From a checkpoint of a small transformer trained on Wikipedia: 13.7M parameters, RMSNorm before each block.
Each number is 128 + 24 x the weight over its row's rms, rounded and kept within 0 to 255. Layers, rows and columns count from 0. Numbers have three digits each. The size before them is the row's rms in percent of the matrix's.

# layer 6 MLP up, 1024x256, rms 0.0657, rows 540-589, columns 64-127
099:134171143115167162117133148074154123138137132122133111111102117096141132132166161130183088126135130134146129141140144145090156110100146142157092145127129090110126119119139135103111170113149156
089:102168166114084125097173127150108091143157111169156135106076067093115138205165104154135099149117133157141125142101128124182147139115139118131069139101144128158153130111130137138098093141123167
104:111091118129155141138103115113128125149104146125145179092129128102093192140163103162142102151154153119130136105179119107084092140124095154110152139127125112090115162112145117078114127173169128
097:125176118102148139122123130093134140112164115154160132138098135146113068123159103181135082130106129119100118103126113125103125088054147124121086119110148095094121142152133183103143159105177106
106:141086158113147137140167124154127133150139155106066117166137117137098114140150095167126089097148149128161122169144148141145099145113130108170121172126106133153119124171141147136101112134140135
094:135086166076126118131150165122120111160161131122106127140150138188119098112159089135098147152106119110132118146138088109124069126085142135147143158123127155175142089106110160160118144116145143
106:187118116107112149112141085112148140134146123148142089130124136090137109133157154151127165134108134150121150165128095106103154151094111134143141127101095111130149134074085166133152154131199128
105:094104085093097130099109114169119154154140134073131087140120119091124097137182134098159091112132114148120128083170172084120103140129115111132090111138144134102119171134127131141140125173124150
099:128147167081084112118136144098101101151135162126170135107180132119165150113121124134106146141132145167126141113120146159106086124149132131186116095158126152155124164120123153084098157127156109
099:091087171071156128146119151129132103128120134144114101146082107080114069121122104164116101158133173085105128119129161128139128147134121097153149115118146078158150081091138086109127117130147096
105:130105117111105092103150123125103176161151158138138150123099141136126124201118121138119142144106131167080105132138173122183142135155099107064121106139128095127147085136117145127109182121127113
101:156124108145134147102128095080113103103124143130130129114145100078141138105168135105145131148110125132123138134121124133171111117118146128133134130163121099098090149134158162139141165155130150
095:159160089088137137149136162118124115075124160144157151105130135133138093147177125150147156150127098162176123164125148091188097133110139137116099136127098095120132143149134139092174126155135113
100:131147074109106127130128133141140157141133109107141097109148102138160126105180129124116131136107129139106167165122120113163119077104125127106131124147103166099149111129128133137108129129117140
099:114116123128124106121139162107124109150153146126115110146112125150123161171119101147172184117097115148167111137125148135162162089124103132180067130102124129128159109126191104126076132179145124
102:133135128099139122104087163113152132099109146108130167170090100093164163127157114154167120133123107090155095127123123146148127119124135175152110154133145112135109128139131158167109129114131121
099:111159117157158116107082172120140119105140122152088122131122100087165150106128133118114086105127125121147126105164141108149125121147124087125139152114122134095126160133110123130128115094132123
100:135159156160141138090104136059147127087142159139160129132146127114145156129080164139117158121170143123071131130140097110140150127135150139152135127111130106156133122126076126089125150110113158
102:134105135116121149120112124125120108143165162130149188091119126125126171109115161139113110101118119123143076087125129121112142141160123093112155128140141092155134151136150154117101101123115134
104:144125126141092088155093145162102129153114108150153130137093151133151083160113159141128091121145152154130126120169100134098117140127081119129121118122098137117076108137110099135143133106197140
103:170162090132129112131113167086103156150098126169132126127100138134098114125126142139130164091086110173125133178111096131098126109176168106143065144151120170126152142141139142133101134107140128
097:162113153116128181146155147149123132154109088125136122117127129139144095128121089133167147145135134131146128096164151177137125151109127136168079136108131137107111101157112144157118134108128169
102:154133160131142132093104124097122165112141125108145134112127143143183136112123126124132131145112101140133088155112120148141158127100132092130161179122146109116158185138142144105147109099144127
100:140100122098118096141148123153153116159134105127128114171117130116207078151127114106151141136136172136126152092145111077154112137145137087148148120120066123115162147146165111084165141175115147
096:145144128112079162137095135154134158144144120154131136093096113129119159162136129123118117128116137149126112168125122151151134157147150170138087156151134143154124140113171100130171110136100115
109:111129147175150160096128128109124132149132131121136107123111090137125128172129148163143103101120173100107121127146133136132136089100120081132135146183100151109119140109156107129119160130150155
092:111171123122153130161162118055160098158138117122156127154138174110121132193192137096121124107107152101119116099107164142095109089134129149120118127171130133105120124143138128108142098118166115
088:123120183147134100139107127138107131138120134085129131096114149102106151137133176158102126107121153135198109099187103115101157084097165101111128140061140092161145140128100130143130068124147106
104:120120125121185159093082126085108126143126127108127112107166093096107109133112112120148148138112148088139121118144089118099101110093133163103154076124125130082137138106118159120135122118152123
103:124154128119091153118103149095156107092131137134145133140149118102123115143084141113086159139144115153118136174144127125154110151128147170175099112071130116120168192114128111160117115131170139
095:128139146088084114116169116167147137144149160143109111100165080123155168107137132116121134120110140123151144058158195177148136122119146150137146114096102102142168142130144139113099114122114134
096:146127118105109088133131164103184118192104143171089107123152129122104098105100124120142145085097145106127143079114101133121132118126073115136129164160123138114118130157130139118106142186135099
095:124140119088156163122161130088123116180160107111153097095136127160142136129118113128132098137089139102098146109131126119138089107113120136123127171120121143141141101085135122135153177137136102
094:152057076132125160154178171127107100129099124137175109101106115138099098161126158114108114128138132167103137125139134119165153141144139140121078137104121102109119151124132140133112146145178130
094:094113153157120163138153118108124089129119142130157136078110142111180104158107142120118082131163109143130118123127131112124104122133113142105115139136108074094129112117120130099144116119164155
102:092153128130140111140143160162171125091132078135159149121150139175138125092123125135121131125121116085115137122151092068150117114126169163129109133149108092157153154114130121118133136116180135
107:105148148113129150162134159145142121126108131133125113147136111114110150106070113168098162119093140152151114147135134147140136099142092074135096141115135142104083145081104204116091115133157170
100:114116086098122115145118117115094142153138120124146109156084079126139180143124124138154145126103133123174143123174151119080145142106139086119110127159105111129097110142133125140123121180123148
104:130178109090082122165123127114154117158158166091122160154099136111137163148066116111148057145135132122133113118122130131153139128094102132097146165133145099121131097103147142148135067167120092
098:081108138113114116125151136161145124128106129137141106119130109130107195157131135102102131122124126116138170122148104080139115097111124095095147171128113150090083130133164171143142102116067093
091:170142153122117174132141112132132155095166132152134128100127133195157137131134149115114156137104148137157078114117109137158143137107155141122099085113037152141164117154159135115131142105083130
097:148149143142114089090081161119097120104125158158095133136126125119126101114082108109103116183105112125152193146112114119161125130096150145124139177151153192132156111127105128138164119135105153
099:100128086147150092113186110117180172137127152174145147116128142080118149134105103162115097173112144117103166136123150091107110120172161125153101159131113132133122094123137136099117139122163096
099:107121134135097116123178129127108135100144105132115134130116117088206120137175113088125157141066128139132086166128101150155107138173117131091119095100115107131134133120132144149108137155120133
097:126156107170144112080149088134147084132119136112163172100140101150139090173104127104160135139159140126141100127102101084121124175111143137134159093147070188107137140130097107150116130155119159
101:121129078076127152131164142138115127139161127145183161122121125105093101100111177145118166156149114127131115099153185136106124114119109122108108165141115134093098140110143134129167136098140113
103:117149105127117109143158152095105107110131133114118122111088104154165120194128094108150120160156166123128124103104132137129141141076104107180176116174149137160128108114109141136108132156153159
095:166157142133186091144133141135115160158131129160110146073112125151115157158108130153137156126130109155121132105152082122145174087087116079158119148120107138140107147148109136101131108152111148
095:135116156138102146122127163109147133162140142088140122090100133079145090112167155126121136147148122102124146101126140136121141122162115132111112100132103087152128081147104130174146123124128114
096:100148068108144115149140133144139140128147117124130133135151125100129136135152131123141139122120114063104107109142158171081157129144113064106123109121159140121126104165157130114105127119124149
# layer 6 MLP down (transposed), 1024x256, rms 0.04, rows 540-589, columns 64-127
100:143143114108129113147131113120114119152131134125100112145127117168158124118126169149093122146132156101135088088136156092109159136131106101091131080110136121088093089111129100125135107139117119
100:101099100091163149113107102140148135168146168122144139153081129124142125114127100114150140174119128177114126110118163158121140102120149162094129066091115126157095104142142143127163101134077161
103:132134137110094097159103182158165117145150149147105145104136142113080138139131124155134138100137085134124148125173130120098115141135126123156097123121130108109111147093111142096112147120108149
100:130098150140163081159147119177151079123149102152126112136187091157117118143118122120145129126112108125133144156128145120124139134181132143122148125109143158188124124140123114160059084116094111
099:142158179186131087091111147118148117141127122123145085145117166121134163116079158118137131111134118090153153132159124108118120138152127102137114098115129129114148144134139123143125098173107123
103:139123158101155145146139100130159107132167116105147110119122135070169164129149112104094136115150148140167150129132136082137118142155130140160108106099099088103144122107114090139122193129124113
105:175155119157133129099148100141132133175142121114119140127111096117060116138147095133127141096107148089134135109142108110085139180129133171149124111094069166140080098132178158113151155128142131
103:083155150064139132178140104161164139148114095147144105165118106131142108122108156141141172144101181078149158149162164102100088140120077128127145163082157131157144154123109128076165134102106112
096:127145133128105143115073137169122150098118153080157184114112122109107107099103130170125151169115129165127159166111130149099135129145119148104102142163141055123158125108117172125162117116111108
098:175128138145159139107087121080113094154135126104158098154113105165119161127154143139068094083137131163140136128140111114178129154149164131105147148103124176097164140115167160162103090107123178
101:089121113172107095140132128149120172112155140116158101148124140140138150118109137119165106055151162098127098123141136161109169176095089130127121089166111148154151129110128140135181118086116147
099:133107113136167150096130131120095150110134140115103146128158143129122146147128138155111134103138141128115140089138082114117125118126142132124147115132153104140109154120130096151111141114129152
091:113137153157128143098097119144138154172163107100121132115122147078148176103118131138105121122154118084126140093144126165052141149143144127113153124157103122127131088100108116187099152138131161
100:136128178152135107118124156112144088144119144107113126114122097095116136101125117147121111100156166108117139134130171113132152156152111135133108088127107105142126122116162149108111140150152103
101:148102114134147126122135121115147109145147121135162104138107148151115140153144121161114143147124185142112131135147130094160178102153111155131147186145125140109164132118104130125122145163086103
101:097118129095145126153140115128130145170161125113097125118075147110150129176097142076141141112095098151143088134119063139118136122126157127152130105129097114114072139139118147161140141150132152
098:150126124139111137148161149114132117131106154139126171087136144125112122135151115134110103172124101134089103141130145118113128091119113145143117140118175138111134148114121133110130135168144117
100:136139168148126119104116130086120109096138182108142120149115125157158154145163153112152132087140138125107133138122110096153126128160121141116151147119112129135132142119148118118117142130099148
100:128139105108107138106134121093134177078120144142125112136093152101151146137094112109137124113124098106164104143136124119138137141109099125136122115128147150125128135148134080144127084124129118
102:108175161091157103103114139074132145164101097116157119122131136143106117147130202105173154149120102118132108133111131135153140133145116090108134150105137104113137108138141158110115119157163159
098:045112134103106101156090125134153104151138152120117142157140117102105113133070122125160131138119090135161141143137108141111128128152111107112104139143125143113099138143136114107140122129145125
097:117120098096080117141134123129091103121125144132099137155129156159134115122138115112135136103108146116134096110115154121104128159140119172151152125146148148139155115103136099102112129108138090
097:153133142133122163138128153146140161114082076162119138150082142112109134155154099109120092107123168129112102112179146152127122148157101123151119111127138172087103112148178152126091135135161131
103:151180135083118178146150098084119121152104145137139162104130143109118113105124127173123124114128100121148131116157095109139114130092148122126122142140149131095092124145138100175146160156094128
099:134139150111165110118149114113154118093166146112133133129142128137127109082083158120126168091097147147128114093092108088161124141084117084141147116149063151115149128102159109130142141139148151
105:116115166140139152152120141105127174144132093109158105130114129138117153109093128124129107091159115100091092108139121132100144130100129084123171107106109144113112102113139109138114148147155143
092:142124115101079141105118128132100131129144128162097105178105118148099143092107094125180106119100122148158112147147143126107119082158100150156152146145110155168146158137118146143132181093144120
106:124130134124119126163099143135130145153162111115120129118117136105143107110116116108131113125118090134132083104147126104073141131122132117077135114120120127115165117127132127095150123134149127
105:118146118178147165097109113093102138136073142129119094095135099101106106118131116154139108136110160166120128112148061131091106115151103093159106128143130131124072121110138121123140142138134139
102:129098114149143134116070155121133130136083126117133140131093118108158119139134135153099118110130184119107143096137090145121114163101131117128160111082130128117153156125142067164111164105096154
102:090121112121131105106093121115131126145124115179105160152133130141097107107101122125124118156145080122092137142138122109120107116119154134124120129120113102110151144130171137140120082096088083
099:124151092132134136067149089137114126147139127131147105157120171134122134134130118123127131193143135111131156125130162161123126105086116116124150123120164113122114105070125112137095110099158134
094:134095121130171157127078133140144087129106156142110145089107122104118117123094128132115110160144134098155146150123123145132132123117073179100092129133106104133076132170132155073152120134135115
096:116140163122141132155148121143133127107112138094116095111102118137117124168166181097102114121139098152135120134090126132141130132116088204147151163141149122091116106118159108093084121131129126
097:166128089170137111112132150115087173120120136131090116125135129117142164087099139116116083105146168146090158102160162153151129165148139165104118104085151119120096136131161122119101124073166145
099:138155138119114094122095129136165169120138104132143130109119135124116161137114111126117091088129164157087135145149134106130164119152084144121080178103090105125145109094152150130159136145161151
101:146172140134143087132152171108158156158102124107123134114107181159123141082132126118141130129105179138092143145140100199125127142129122103200119130137146120103144143119088164105122125101148107
101:149101116088141135110123114125149101109105139151099117161131096122124166147118131135158104119140120147097093140128148121085127114163128140118159166153144120125064090072174098137146121164132118
102:174099074129110119113138171129146123081171147117142138106123106159168125154115155057142164124128113132123091072125103145153104110150163067117109138106133124111162089149133135130158124099117133
100:170144102170134123137105135088134157165160086123105152137071134138133145136139123169111137130106180145066084093148125151129120136105142116186121152099134118144160089126089114101152173146139103
094:109144178108142120124093118120162116115129146126131060097135116123133129092152121136145137103119083202128127147132082143149133135108106161125117089116156141089107124117148137134149158118171144
099:123123105119145120101125156124129117138081110146122118152113165115115107131135104075111149142095129130154148112107105133153098127160126135093119131091134125117116180094107105106137125085131125
096:200167130130113128085139137118139122134152099135144143172144167151126144115192128134134083139131168166122142168106130092144130139174172135128148112145165133111119091138121154101090175074113095
097:131098179128141146124180120136121125120147124150074125126124163133154142113078163124131140088118092140125115111096109135094113128141143108093187130130144105126152147159138156178132157128135096
104:179125094131146132121134081123113118134122117137089137075126158167131106181125097136141125124118077106118095178153132124084122100111109114146116081142145084141144120129114095122115138106111106
096:141123131100145128139151153166113166137135156168127096103172096146149147143135122153139148126146120151102130176138097112127086119134131093112128145127100136112106137099161165117109154142146112
104:167107151110156079156089109146141160153152135119116116125105122130110094136110119163159089107148170166152161100089143100065145150095156110093135154118080157147094116136159114148179134145153110
096:137103080126117119125115109123160073139133119092121137125126137140088170128146155148084113122120112146151119161135150150137134131157153122136108101128166162132136123161144109136109132121108131
098:141154118136110118147127095089166134163098157139129124108141165156126125103121138123126149101104095168116093130093119089099126159135140152135123149122078128133160146134139119192166086092131154
101:144135114089115123156121098156121115130122125081117142122149100131151133146091152169107150091113121110096148140090160136170153193067119143159118125160136124164079142101149120111148121150119181